Weights of a small GPT-style language model, trained from scratch on English Wikipedia.
Size: 8 layers, width 256, vocabulary 2765, 8.22M parameters.
Architecture: LayerNorm before each block, learned positions, biases.
Training: a variant of SOAP for these matrices, 445M tokens, 3394 steps.
Each number is 128 + 32 x the weight over its row's rms, rounded and kept within 0 to 255. Layers, rows and columns count from 0. Numbers have three digits each. The size before them is the row's rms in percent of the matrix's.

# down: layer 4 MLP down (transposed), 1280x256, rms 0.0515, rows 353-405, columns 128-255
# up: layer 4 MLP up, 1280x256, rms 0.0515, rows 354-405, columns 128-255
down353 104:129078187219146104170190090138137129078136166174088161088124134095138157160124090152146190135118124154196134133162128094116150197129144132107149123082120142112144181150131116164107140150133145068112071138114099097123094153094143161154186163092134102108144161081132121090172175149142127131115071081113128146163074111124144079150162128144101104090173175186136124104105162157131130118127
up354 101:152105142174080159144105143097102124211080158137153150062162151065064151161166091156109147065147107095191084106140121167142125111162156137114066154114158150152082135101111116119116135121139171146123140127148146127147112096084186153163128152084134114100121146132101081157125146128116062143166115149116140132065160068120142023173103120154123143174122155194111091077179134129106117141121
down354 103:108156153113120117158152141150159086156181104136079067200111096089080093126145071112133125079103050127095153154173128070059119107159145161116118090153103126146213115125074134149138140120086121140128142105135155158131120131108123091064201090155145075108149127084139134122177078067139071137109172106164155148101095133105118112133149160110102109139099082162094088117124090130185135106094
up355 100:126098179149128108164122164114162183084116189118183113128096150113194179161147141128106147163133139148099146088145094158158142166092122111144138078099108113105113123104137145104107160133106201149172134165127159119150120156084127077140117115103090129163076078162131101133129076146100102079100167184074126092075165124115081094070108114117175077166090110154208134102089097085151124126069
down355 101:050137112130063103190101125142092056090128110120163149110098135116113095134082176108107094100134173137155135169188135134067172138131132189163100098122159180119154138107142131186097106118193132181131182138123154132171086140127182174117152098117141193060158161175149147095115142168159125132075147146155066129194076100127124123125127180195154185146159124148115136173109121142094131115164
up356 096:093056116200096109146140156150113178121152172162106074039161130064120121087085142195171081088090093136102209109095183200136093104134083159152125109126127106096121169106125092104086143138147126172147124117155123133176096151144181093126134117106106074114152063119144132101131153138106123120151146035119131155167134107095179123118141136151146133161069152134111178081131160058130145132155
down356 104:131121056180131097148103148081149113167133133131111148079111130064118132158121112094172115059135133162100143170179087108126152086115160145136069102161092096140079168144055113132134139168139160098124133171128090099134096145091138168132211198136126078175197082153136153108145093160145163081152128143103180088147171096166105114111129100172163126144111119123135133125140139112099079143102
up357 096:119127090122145091097120129151165105058078111066121052121057087121145088155140075071134131133132188109123169205149119132120103130163080114107104158103190098110134081127085102124179115143098075141163127136116151125127090131150106147102157155113121071120147097088067119081123136134078110133124110104113187166093101094166098087084114113179112072128102128198124134128104119060144114140160
down357 101:206110152123158148106061135153128132122108130074163079145147182115156153112142152129185150076149167108097125123130057132119143050137112159094089092119157118126137117128134123169093111129097132154140135092113148095191101140136082109097187132160135132199109108197145159101141102154115110128140130154125100105162118155120151084178174105082130113116120059133112133085143144149079137155140
up358 101:098085141154174184071132086161132082192108078156120121102105177148153178136105089083133162111179086149133154165138196163118143070151131170109138113068131184095141156113108126142111149135096117161139140155129075128126195146108126108080149186084163134100079104090144133111088175091126131155143157101148117132164135131138149104158189115128136100106129188109140153125154122121123152150122
down358 106:175165167164133139116122119100094197100108158141110164120175122098118082141171155176186050144082133136138148134154145083180138160120085112116173194198145153122135083125109117130109131138178120163170090147137125088078048144156128175121151139109132121193170091115110091129139147137107136096095114158097108113147135114080138215138109107163092191158115101143096092114179106218134126121179
up359 099:091089098174093136106097126166124137181097127107089109096169109160115122162102141131141129082125120123121158162146155160137127090178123181181121094092140131177112058137105130086155185143148109130190134147175225170070096170162166151086180162152131132081161056153105116085101128131178134106150131092116128120167165148134146126168156142091129149154132119067135112119062155132152174138121
down359 102:110210131145118106080123103146150166122060129119072102117138147087089130154175083074123151138127096109115104132054140104080088145066184133156100140174103120144079094129190089125152111199156158114095097172153098107085145131116080101113127159122109124141139164160182110139126101122184114194127160156087183111151068125138159069128117076160087134124070126128094118067154087077137084149144
up360 104:178101145144108120144085103122120217145141133088176168126207137127128136103050086142098135112092167179164087160178112146188132118179085137134122147122159153186140079183084073145130098102127110086110126089088178134126097126146125097124066189196101095109090112104137136147142176183102117093111166173168104169117133142113075172151087078094151119147171148152122119102114166113125117117136
down360 099:127145099109091124131082115161140117153108098099112118146153215117085151117099154119152108116117116134113071121113136113165174172145101106169094101092144120102184165116126121122124144125130144171034104167068175168101065139141130051144130133091108118185153110100136092146149163126088171154146165116114146086121128113108049157135094165174134143134139158122146127079094152124156104180116
up361 100:118168139139188101064060108161123061098135157082130124082111163104069160169145102181118133120095100149112150166109113129183146169182179122098169123128142152115117112127077111141119146146138135084132182093184104132050096041156123149099155140082109127107146158149171128109161179078141069104135156074140125151113157171149136140113163170148156145184085104175180145154128098094124156135093
down361 099:111170082114063113111159109137168154183084134186165111137080108151111133127167139117121143128142134162126136153189156120102102083162101110114154170121082168093116122165109148072132151130073101148134158150081068161151158131145101071103134135165155150153117158104069127100142125106110144137135133131128123115151153108137099142180155109107065185068157165068149163140122152098175161099152
up362 102:178090123104118095096183114129104115135107035152172129133072133116104097120050138182129130090110169109161152165109163105135145082112180148132113147137147107135175118130126122173134172118195110118126136129126201135144125154126091098155161131143113095182110176147087131122095117098060171083141166132113098111088152114071148103120161132056127056131127057114125088156165104108123124150105
down362 099:084162115121184114149114171072132099093119178086145101066150115107167124113158064085104147152179086164138124136148127127171115131113098157116131127102140101176067161123171120112166044079154113108137157105137128146162113118151134151042163114139186099131148079126114139137139074118173126093080089106132129173096106113118155121112120127093140114124131158105091151093086127077146121091104
up363 090:144200187145207149105179113091168076090098155120145112154188095128088124148109140169160133058148126098169136171104163130075103132158117165062211119105072098156112149144124138133146103166167184140159088139177132207117101132115119121180143150175156114120105184129099121151118174157158154143093084154070153138141119059115105126158131131154153167124096104118121167116095106059164101108136
down363 085:162107119123156160127151185133115149060182158165146150111116140127111126097086131147122149113121192100073084090170126144184143134124131111104091157142134134086157192125108089118143111146116113114167174090176119151104136127135071091100151060091196110074158111140139117187151103082135122140154129056129139127160099142167175029134129108141181120132153140080142119098150146134096145121126
up364 093:147148123193155072135115102130112057144100180082153142184125117103098177104152135135164094125096109153183117136150130105113122094204072127114118118091079129205135134129139098184055107131122148081099172163144099128215156112096129107169109152100117188097124126135093160116095156129127159111113120145137164115111136151165116097174083136145092110106087157097115055098140076113126052184124
down364 092:104154143132118067084122204073078163142098078174175126104206113127133072118101140105177138189149163127129121094170117110117168142142137068090104128138136099074149117202149106156157129165141115151071169109141136117143078095109130145167117083174177083106145134135109088101088058121123114128129119115125149098181158098103081134114136147156143162122119137135108127186124134136099105115079
up365 104:135120115155147113117110120164128141148100098151113141162113115161145098172063161092120113138106123102137077084112134161125086068106150094083122137169054185191059151170173107097149138093164163152084157104031187128066139156139153175119104149116090148100113156121100099155185113112081207140088154111182172100117130090131145123119165155131151137143093130126088116134177170092085092118118
down365 105:224112117124066174168129122196147085147162172077149135189108150148155095119169128075137149209105106152129148096126119079108161152134113035164138101090158106166155156110083155136113132131139127132121115081137136143065085133104082172182135098203113123113145109106107128129108101094120061201152144148087133111146166088048130119125149111148142112166215167158144145114127163102090150101148
up366 105:120083189069104109141094100130117134169141123124133114101149149108121127067098139136146126092158141152122132129161073155124137087154190155163134190144101094127096131165108090210134049157186106079065141130115085168064113143114141112224140129103158147153106124140145088142156164140110124148121117130189117160135124096133119094149137142184107129110117159131135165139084143138064096097102
down366 107:139086183120163169113111153150104130140121042118147121122062165084150120122063150170129133158102118098133098118119088114180086078099135064169090196098141080066143130090069118123126075104068123074127130103170143148042142113121137144121110132102083131135096105152141163126169174138110098114129111094104137160053092094133169111155107132137153122056174147090176128145101168107148101093125
up367 102:126119131109124070107089095158160194042155137057077099119160101116159135131110082071169152145120133148134076103163146164128107111194070070148111137069125119166128148133184139135133126140110124122146112100105123165136117101119125171164152213159164137163145141123155096142155118176066103174129168173125155099144201081104146170144136110133129118121112140196100154132114165134092158157137
down367 100:137131184164106087098151123152134144195167169123112085154183123123112097093153088104189159129166104101147090162109075091138095095102179148138153114091150081139186098140115165120152126140072103109150105128151083134102102122163149173169127165088176126095137134124123128171169143097130085120102175052129114149123108189123131075124164118133192165111113051096091129158142121099141113117149
up368 097:121123197118161101128078121111174123158136159137074094090163182076112124103075144075102155127133112038115117113137142186077148135104160148098112106115121124135066085109143137160169097158086118137113094066135124175131134154133128165169146165140061152074086138172175105158181127106094121135152147092190094164121174061128132164116084133153133145147087093113121132151108120108123123184108
down368 095:141140162152115111166127098123107103148150158081120143115124150147110112180095106158119087083121090114068149153109151099148124221122106096154115115105107090103158114190065117142092037106130177191147142106131119127139114186126162142083133122122148125153098089162117083162125132155152144134174185131117074139084141135146118190135119107144092128090095142102098129087197154185100094116129
up369 098:102085129111104095131151115064126120102157079175155159122143144094056137133153194144117110135225140142097166082094185178085159120123137073093164076088163132129144106111132209129132083097065113142191107087079113103110087175161121102113121116053173138132162103123140111138117119158067078173150182142132114180141090111124154135130182104144127130121165169168127155096103125035152076155132
down369 095:106156150100142072160087173169124155178105183119164155138127094158131133145118108126100130100109098117110112140142105112139128170115068192208105119106150070143076158120148091102113147165209178136108128152200139105172123101133130176160142144141083136158149186126159105148130131065157173140122138114171153143126144138167153108144101183093146109186115139110131093118129136191057134114165
up370 101:205178088061129136156125082107134152121141095195118109121115142133102148153115092129077123092099126151139114120143130169093116139155044081115114108129115186132072133139126132147086144100124092145127130126237131158140157167084114112169097143120101124100176123124197136139107134168151105111084095124139127151117089116109125142130161108175046154136138158153125061094153082111087110151156
down370 093:130088148151166133099107188157125124103128160136162132166118140113131163206134131129105143112168139121082160135136108089122113126177223113069129178136165069101175123131114117112122150140146126136119143183138159155150179104148151134099107112147166116160123199098146197077120132067131135111163194171074115139109116132125188127178124099151089062171116153159113114119127175209131107103106
up371 098:154122146137124132107084112140106116130087111141143150111148093083059087114112127172152068117190143160123099158137119123122133107138140156094110132147119090122122146114105116143149148140166103135175192083198165121119130139104132114132113154182155136108181112115162095164160103128142125207095130077092075082131166052136106094086163153087133156152114131143107086131115196119129072136143
down371 101:117175069128083147104118091087131147098095133134118151203092092132135103132124110129092161091099111136128153104137123071091154088146114108156159129117155090151108096192136089125124101139153088112096071158106109118138140140159160142191111092058122074196133134101107107114060108114067102085162107125141164103103148168169109113131142143163128088114120135156149171167125086142137068176082
up372 100:151170128092120118140111175135165117134174171131121097128134134095124134156113126096157094135135178131158134148167151142162118053118122082063118180106090155135038068111131091062144155147125157114163116134098165150130161103089104144089138150133124105160116145160112091156128113089074084149127053166115109132210063082097151124101151118111136128147121097149107126157093095172123190155161
down372 101:118113120095199128117139099150157171078160088102165112134104155129131108142154156118103160155150082125106094130078133137075107162162188109170075083145135134176138172099115118153118138108161107167101145101146177089143125160091151148147120093168083111132075159107113093117124139120102047133154103137191144139117123119108104168093156143113114095088250177161173162095102099117198073137111
up373 109:150148075150117093145068116106115076116141127116107129138167160149119156187120145144137220086109139175143122124067170103132117092172121136135134218156142178110081157142092176184075116129106114148138171170170132081143107123153143090121137134169155159134097115157146129121116176137170144101144126095138114108123128077116082093101099124083106133162120109140157152116116195105120112128107
down373 096:197129179112077138182102188146173155075110122156145088128089148103074096090064127131110145142135081132112137126131109134135130111188116123134081126089110120086100133137134138130161136054165088147106213100130176198159169088125166103126088145109108130204108098109154140090065129084102153127131145145143110113138113131143171042181136149125088082116080110084107121102154097102075097085117
up374 100:068160120121121146145136167148146066089113091083115139130103135162139129130155175140198188086141145087150133147157093160172125150144083182115106151159120168129137105091055107107127137107099110169187127058150124082098091128145127198163100078089126095180146117151164102091169105133161097078079159165132122112134129127100157134102142167122055065144122144084087131118196086126142104175119
down374 100:097094117128111082112160121069160141108093126121161127140101159107092138129135119075053183174171113169139117155150152093077162111104193127104138139130091103118153132160182179096113169133165152068124150094104155136085184178111161077188116166139136095090123158154143031137099150098100101123162100123128177154112154179121096152070102111163145123164149156105174124116126088113132123095153
up375 091:119152132151092146160075162095151113165165154143192111091141146116122149116118123126103131125106157080097160166138099200057111145077113171163062148163052187153091132096090100191170115101114106111125120163155097149104095101100153173154122164154113160131078192085178107166110118153105079162129127113109177220175172138122125108129166100097149139150130151080107115155104125157160126144090
down375 089:150181133083111127147153214194072105093186148111175120101165106129096165097128108157101166096134156108175145167094177159154153149162151133151135114180097171134104158164159081090143080096095116101087158155176158146115126134189130141162098145151089159145106133166135123098101113114156106145069127090183111167115157157151108066140084128094132189108176154138077169191090160148109141138150
up376 108:110138119162116147137139121092109070102141177092174123112163084193101122168101151154116100150093162096182210114056157072119104135161129143145150117135202171127164108157179113107165085101158119148152077146165180088125170163128104102103162108215116092078093150151128113154180106126160173156147176078176125144099133113121143048155125108108078107105100094139127150119106133102074124161092
down376 104:146062177119124050141107158123174152189138105120156108187085118134154117053083147122089125197135077144185162135072100095061108112167155141108142137127151102158152162125115120122106080125111105159096157126179097128086115175126109118107131091124156130100115128166198146127161115057114134158140119169120161094148121124165154146161134165145213097078114200152103100125132127064103103131147
up377 101:085116139077191108106102174214145150149165142175168161087092159174147150169106125128108099135132183087128131176119179132173136151111086115118117060126127138103111137123137070162105088099110114138102113061185120148124136142120138138103123118134116107087123135154077137154102067092136082104146145095151113122135099098110137100131129161174143149158134120131131093161169157132079093083126
down377 099:119141058106132093196120159170113090088153148061161121112116118079135131125183152077076175109165166045155114125138145151097146126118131107137134126115088120124066103084095155145158158150124133132101086130110107104122133119086087160127084079100118146118114138133151129117116149077141097154152130103154192141126145101157144145122142185137112132105134116105145092130113144095143129068115
up378 104:203128194071157132192112128098117203167113095120194089162098086120118125141081116167108103077183118130161176089144096144108111106159113156121176155093109104143134148078093101103134104180147127127145120146114018149133114123108067097158109081118101147142172145132118158120195167138175159099153164148200111098175169138109134092122151134095106091074096158132147117117100085114106149175117
down378 099:159078103083127137107181188114139099174176121101149136125097073078148159136072177136160081119140136162092077098124132142125140144168141052145111171128079082133113115153129103088088134106079157099148061135093178134117083152061169162106145093152142132171063146111149132063150129121114116125083177115167112136115120116057137133144097142150094192147112187127133130134091192172072123115179
up379 110:116133066167127115108157152129107144085156139151094131118087189088139132129161115137123166152093147130106127101127070147119157096138089142113125162143092155161106121158089136117160123170136114123191121165110157154109119139173139130049091168153162109076146101170106146225099127087125174147147126125085082130111106140149070146042175128122147185128125152160082112126118133179126131138143
down379 095:115095112162118146110094075127117147102106152155134182137117080133101154071149149114091125102116102086105103149119115150129101106128120117099118049095146121104155145142151079107142127183063092143103148126118125123107068136121122159140190045173130114103129111144111116117081101143148112162179151126163157114114120153051098185153108171094139094169157134121147083125122079150176140101090
up380 099:128133145173114114095150148129114100125136164190086135086129118189048109070074124172136146141097150105160143171163120119152147163135158114100101131148165139077088109111145117214192211143149076104199088145136170101102161107089106179073138152095133124122098125137152102130171093133104100122130119072118164104164139164146136133051151120141129086106085125106167121156149029126136079136115
down380 101:098138207116114138138128103106164079060123048153101207100116144153105088155163107104124093112120078156069064136127108082160111131161156175130146130148169102255120134111128063086089132115084133049120151058144116140105114095081158088147215133150145089163101119101153156161103116140130103068171162127127118083144133141129097144079125145079066152148160125111169094156114169140146120071151
up381 112:085126123116109140147110097103117155090158110124152158085107138073102107138145174102121179141100112165180096103165158220165119087149117179211125114116113123198042126142154115157119111095111138065115125171127120107123099141090094146083124148179128166165072120171108120078131163090088148130120061123093113139112137082165146122144117164112074123178151080149120157139115107157140170107140
down381 108:166109073068105125141104104138080125133190177127060128140157133145068116091102167107164101146108154171135137125068118107143106115156118098113192103127184160119110124169160121206116147126069177157133094193129224125101114084121088102125102118124113137125113091111149132091112133117169117113090111094081137130154143109124099106147123135196123097207118144108137148157153151138156143088159
up382 105:146132146084149184091075127153165075081098162122099096089106163128139148128094142134083090114092100143164152141116116117142100130129099065131146197139191127135155119137185150121179127213150138144194111130123070096112117095153156148129113099121106167119107129096134121148082106143176145126097148138173062115140112126144115119162168154128100152138094092099123105102146158179154178125097
down382 108:164184093122137145116149134123183147158134164090135151133119135086137132142103133122181089145147157132159070112147123138131062150111144181147165110189155151175112131115092147140145136126171110129104148094148148129161188103083138090132154123117132134175115149135079118070135128130126145066140140128089179134090120125115124096127195087099143106147079093089178079168116081128134116156099
up383 096:133118154145131142087112157170088075149096086125091123181109204105136104144182151068151084048096125121154166167170121099131104142172060119141129090101181140108160093141119059107126090140128154178155108203149093127166125137138174128121154069133065122117111147155140104157105169130138108165096083090133110135074137120115125091103145167090140113118100164166141132158067147172119102126156
down383 096:152126092031087134132160116161139163128152136096187127169183079098149158118110115202099157155127068069118093052141145121146078166082148150145166156099160098077095139179140147117111170151091094131121127087103151074076124120114107178154109116154090140092112158065161070117076105121071151116131093126138161106211163080147098120141118117136088194168133119118154089091117116106100131172109
up384 097:125109125119039113118114150153168122127146137130069092133142108122138123167160177158079120104132074123177206129146096074140131143126097117118172112182112151109150140073078101077128135117106145114214166138104124156138095152093145068184137109123071137149072143195130138142140088110167154221101104126133129180103110054110108166101123136148102138156081083138133171126111066127095090131095
down384 100:176080157081182109142080125121096150157116082118095196134134110147139088112119134152192089126088108161138123099108194143186131131144126106149097150158120135116150066118159152143178168129107110108064116094168136078187138137163063078130100119183140158116109109207141133154113197133120112130111104102087085111106161156142168153161087123131136178074166114063108145134138157139148187139203
up385 096:100114064164117172150065075145123116116062135181086143096174115082139076125128123163135200092233077088148131116090126083169125081166118077185106179132119138117124150126150088153090143127169139164127142137159124117129162120123149117092062114097150137136132137172092119148193136182121120123070138051119091169156108098063103179100115111130201121181075185132133130133161105143130085163148
down385 109:083123091123116136142109171152147091210094114144162146110073101178116083120135099105143082152152159089106116153154085092130162127162067114123101169154159163156151178206076126124113174156094100117177149148139094100097184114105110099124133142114129109133139176100150062164118062169115112120113130156154127169092143115165148110153074094150139121111153054092123111159125120082107109159107
up386 102:177098136127105153146144119139128112143124109081054169177094172094110132171108136085194088138157139123138147121139127117114125113105160100145035146081079179097119060083104102170136158140150078124112092164137155109080098105129109101170177105105177131083177166120207102167116155170137160045176159085129130085121167183130127125140119143130098131159080154173113057139080178118100116173142
down386 098:175054108130164124120149098113095183107134089072098184120171138146136137133122124135119117121099094098075142121076172103184133101102129091144123110131123132114140080123114126178111153123151144099164069160097125079124145132145221116176143080121145122161180088099103179116193080136156143060178121072142175126193188121166133122102157139133153182144124121164131106128134122130159095078168
up387 103:143129116170090079139112164119087160100088088052174153215111081096148151166127110158140102079130109123155128109158113151163091111177231081134065073173133117134150132181141152112133141105144144168154149138095135177130104093088114150150091198091110101127074158132126140127104107168151150102127079119078101097110120170093142096093147126141161128130126110106144120132075149138170074106081
down387 100:035150080109144172129111116145154116133126145154116095129169139136125123110114212165127106165123100129092106111095173154148134180071078174140123176131128154092120144109123132115074124140124093035121176137122131079109176080124142120077104058132118130086209137174103137134138171115133132126149123127198191094180125115145098129143129122146123129157128130139137131119161146158057172196137
up388 102:061183145150133093156137094189092133157107126132119143129100092153131144144164201135123118151079166120101101139172156170171121093149181107106154141109039133159129090212123122113131154102163146145149125115110123165151138129160116089119054128141118101089117156130122126094187167149103101092167108136067158092161062155164180141117205121142096072135091052134092111152124136108092142140165
down388 096:152179092108104139147150120114101111091156186121100130183113137137119137093161102122090082141124153104140168104079098096102132174139117103142170096116169108110166141106129122142122129094076153132145168067056148100082124157074172125118171132129130120168155092079171094152108044144085162121085125170117176136124160102097075167118095096178160172181115173143135133087134140090083095130151
up389 096:075143150131146102191102186107135089147116107145053127121112102119118061144120165181139135112116104199128091092117200118093128093154138123176092128058147139066126106075126133104133125114173158127140133169150138068117080077111119130188094069130126132095150087127142115182125094141141157116102104108110130142103211120127139125145116162123127153182115130130103115155172193117173154143122
down389 096:141137140148123091102074067129140122107075104148167143095053158130130159095162117051114150104209174086136150130110127110136145074103077105118165113102071112157171111117130132165065157119095151147095077083086126167153113148102061183155143131205138133103090137096138123132121157074145103138088161117125149136123105174136116136054181091141175091098096139135137139176143126169096127107116
up390 108:076140104051156122165139169126088105169096173135116121107133094121133108105134148072167115130153119136139151143156106115095110082111135083090096115159115106094092107103116108089089073162139117103125133140103170137109105092110105145185139119138114083178101094104104100110090144151117110177128139223069097119141107082130072122113155108173164161164163160142148106093098148121144136160144
down390 104:080099121119092136134107122174127144168143171176121197086099135184066149088087140127119100111066117168141108156144073102093172122150101115125124161136091111134101157195124118147158076109150152139136125094096055127155118101128144129166165142102113163107115142112112098168178096101133083098188110148156154072109114160137088144184086133095121180202113111154132127212131157136143128138136
up391 103:175110137091156135130113156113162075149115125131121162139134062030098112108120168151116071135081138149139165075129095143161097149164156129076158116112126125117135066137117126129142117181102197212185110133148173139107206107125125130108122091118112142214161131112110092129141127139051058074097170154129129164152120097094099112139160102119185138127118103103102105092099176095127147146134
down391 092:133089095138102133121160095141149149139126170119176133081126152167155098159112120074063128108128118087128168097083144134184085076088106113167092135075149187118110191186076124086112164078189142170092140141111127115149101160174127143093176128092103124138160107183145115070114152094187145085174063130129146121195150175099140105174099138119151101133090161174087185102153155172136177131129
up392 102:087158145102121150139116153110078129181119190133104152068107107174123152110133153146112201188144184113157160173126154122090165128122127134132160107130145078157141097153088110101133095088123148080179086185143126118173157139067137130129110158168128185126117122089192099132084122097099145135097152100124131145136181126077157158130094158106205243154081153087103185097142151109153104106128
down392 102:129115125098136134196151208157088137147177144136079131098135098153204132143144145099110146153113152147092153100113136074139210129104192116139078062133089155117153120111055087070138146078138118148166161129210094178133200129142127123087154206116145152121138143103147132132065199137142125098155167118132185143138086128114132135100103121095110132147111120084118148147114157168152156080149
up393 103:118188110110097132148123144085127140137116152140085120108080153141106172145171129148150126166140169108102106139157084104166185092083072147163128149074149165135161136175127109122068105109144133125147165109111166104074160106089111118127072095113120072086103102151138108093149073093115092194146087145142082089146137098050122116059136106113140088186128138197092111071131192158121164124096
down393 105:132135185112172148158145115071139143135132113187111084149103080132169126113172125121127101071199108128112093116106128131112093118149190135111114168135112097122121124119095151142146165134108113080112225148203149096104128040136116159106178135125098156185148121155119158189153112142064137057110112103117108158153151143161125159155144119172139119147166174101119129120128088123146138167160
up394 107:111109087078092106138108181107159092100092137152135154172092157102100121155125190140153159114198103111150094184111134127157121121146134183133138149134120112085156073100109136145114089152076137082116102089100099113134107092135134172103154124162106105144114140115121132174117068075162153107121099090095126126111149199092136110075173149144090103059136155120118156196091133121065130159095
down394 095:147142111159116155147153147107143175141131144100084143134108136104115180097116149173074081188081120191119173149093137098151112134096128112161132114069120153158133150121117111138089151141115112166188117140136107128091149132133130086127127188108119135094093108181113160129118189087190143123131185160167167133111193105131127104162111112125105101159093061095182109123127139131168179092094
up395 105:101128140116174165110108106077107125116179129136128157131117102093070170052073149101178100133144169093158137116157060125146180092146137085122125139114149136108165153121139148160087119099117139102086180112183093153158112176111124112129168090133160130086103090154155130140082089162126136077125150116155139092118147141128152138144148146100079119164134183114162148157156150080135133122086
down395 104:044096098105135180161101188148152107116158133102119118102103145171121145169088111154118151139143105079120113115115177149149128099145146057133092098127103128079094128168096154123172106109153157109152082105166136130133122122100105130143119149124077112077086107158112111130124171104143141098098108094157164159117115114159103158132068099078081082061056111147073143108087097140097138138123
up396 099:106137162138138098165161123159096170106138139108156111053096124150190141101096120134172122182173137108170084122147134085159097117170183160125125114112191165122128116196100176129144110099114170135124086120137159168147120163136100035169130099093162103087066128132173142114095162141136152151144112138110198092138053150121136167160110165093096118154123120241104074113126082117068157095124
down396 100:115136133130132143113111084108190032114146102160175119178157164155044081177139125121112148173099178129146110092154142071089135129094081116178136110095097136134079092153089058146100094131090122119160142115133121099095156104157162197116160140122128123112130180135137099121140050151137090151138125129134120158157151121155070129133165119122219096146134109121131098138169165127157094143160
up397 107:197137121153141166113090081158105159103104127081166102159072217152125168111127150132164158109173131097167086129119132193163074118139107134094155129126144100090127142126164110143157155095120104078093149046112150144131142199157105161170132156074151142157143165145179174067164117126139152087085108108125124116114140084105112049194098121120174120177117151129144103135107118094154144114108
down397 102:130121133088129126122114114127133116190085171113125155171160182167089166134139076137087100143124146143116100083121149168143157131090096097194136189156134146117138195157084117095107165176154104105140095099095141106188109169104127158115163168140117085101146175103142115162179114115160136095166113090114153152131169169051167137130109092089140126110090164123085108086078114160116123127112
up398 101:172131107156133154090148141170100130157070129097134115178100179173171105170127075076128078046144096142147105127140112149084089136130146179145150120093134152113131166142119142117097147059164119086180182142083128167144152118075100132122148141075180108178159087174130142115147151121187104187130169115181142079114143084103095148101156137163121161142108138044139111097117149095090136198065
down398 100:172115138080071166135080058142084104131113187104115109119134131147108129112150103161158136174169145133122104142140123129127165111108116125127098071131172080087097181094104089126102109128108113187097109138110124073091133125143122098132143194143125160107167073094143176108118065113118194166164126120139122156167193134208182136124140113058113156162063119175132110133151118200159073085198
up399 108:114143099159092167077160086093154106149099105163140153198098152141166151064115156179114181139086109141119128121130154126078103125096145097138163120107159131081114125131189090124148125129113225107159168097087164072102165097118146145130145152136135149115162086145082073122124201097108175109157119181122135156169138140092126153055146162148139163126083146074143124190192110148152164138153
down399 104:161099127104172127040101074085171069134154110073095102196152126090157177152170114187169132154065137137147086126078179145135141126196189136210181148143138163107127118190071088104162108111091125148114142127114091204147141146082126155127082117045121105171137153095117175166105115156090076123118110147116133072100159124131161146092139152075123131101192119134184095151135074132169141180137
up400 099:151095154118189099115090126134139113088152160121152157096171125150125130128140180182113173139175138146091158179183120092147110161124115118141089102115148143199105144169154141121164086105066157089135116122148101167115169139095170100142132121175165177144177154184088136156077145116127143137088187112095095123088139089105132118072200139167126163055123139110094129169112142046154176159130
down400 097:143109159098106137147154134170161146117165116116131135124128140164116073140099130085137113113072101099147095138099150145132166099091100096104061135118149135102072098118186113116107076123223142136134098134177117119085091112148123110152135129061137135139170134099127137123130145144086123065188167114078178161149066121145122123149064090072151056115131118162106087163112110122159126092137
up401 104:155146137178170197150103095161121096108183119087104140133106107147125103149143114158142116088075131196153150168160100147095169163136071187135099090106151140117117128123188130165173141172060105099168032127149150129159103135099108085152071107158155166164213145150124121167087188121208057176082114080149141153121147132151129152116163124093141123119109115124069167117105054134134089168101
down401 104:090119141121167096115155149140069112109088075177127132084071110094181067101099171099137103132116175142076117132146137168133071131109101116126164106114101123127181089116106088086106202179106075167146118094175140147170142154123121129072121105078140096112052106174102125155107142141154133116147157184102136105160138095124126159108147092137127153123101146148122058091199119132144163131094
up402 080:122130081170147118119186136067163143145110099188162110075103108154105141080105138129098146138166122146144114158195116111205140166164087136079103117101139149215162088143157121113085087135173116119138094136095137115153129135146134089059140170105128107105189139120197112228115131110122146159132105094071144172164165118104100104095142140114117154167144081066143166163112194108111101131164
down402 097:130165132185137091101143087098114099139102155099094125157086132116116118088079068153121056147126123093134121084141110120170097095123095153116100145158128119098102135169089140166093151150118163130084123136117128140144084140175120159167121103129091138164119107137090144067152136089214172144093074119179145104120176093110132065106197102131077138142150127117148145125173189119120113142161
up403 104:092098097093144124086154113134078126158125080067142152136137133164165143132133110111166190170096109156163138129093106163117111058109132169089133111067145066174151134192118096138182114131144055104091079155069168124110103117167096079090223144152076082103121090174115129087161141120146117130103138177138150102135094108120176106062120166147120168094074077150119173128108089106166134101114
down403 109:130112185148097119083117188184108155113138105134077075138156127160129148171154126096129080104126078179157126139135139089131116116107187122119087058097140091093143134072149147112119142149109190144098096146116168150130123074155055150098145162046092078177148145185128194099088095139138145130155129068148160180145106152103168151084132148110153137148102145124145067140100156158159124243100
up404 095:153100088106081154131150072146127103119105081102128121155091136102099153109088221158166085158146078161178139117106104175155066107144135094170127148117167109075146127082113080110107126168120098105097123118098067115135092097149115121111071101182148171094085113146167092091102066106102135133124114128090128144100178116163117116155138135125144163162086068165113148132093114087116168127124
down404 089:071149072166174171163115113129155092081095173132126157127115126145146155151147093136150143111116139116114116159122109087114140103082170154116143143120123178155116157145192097121134156123136113157193136172186100186105175141132110148160135140122101130082139114047143137085117155113156125035176157183120088128157111147101127102173146155120132166157155131105164096114150096128140099092161
up405 102:126192130162145190090097160141136153099075111089164239144107148194099100140158144124156116127058202136110118145093107109100159074110110128084142072132218177088130121143125176128146167076111135117124150100116186176173150150142131083089166099080174122113124137139097129138135126131117151120054151119137188145144150131178114084104136100093088110112096134113140111120089116100158072118039
down405 092:173099079134158153130158116078085102124150181140046112184131137171145161173134118122107052119132139115126161120095100108111122170089122080147146099119100102085138118144181146119170097093081153173119098166185136102068109096116187198152141099120083141143124105043177093082175137148153105187213103132135156115138134107176097156095134144168121085155186112115153114091171158126157143084102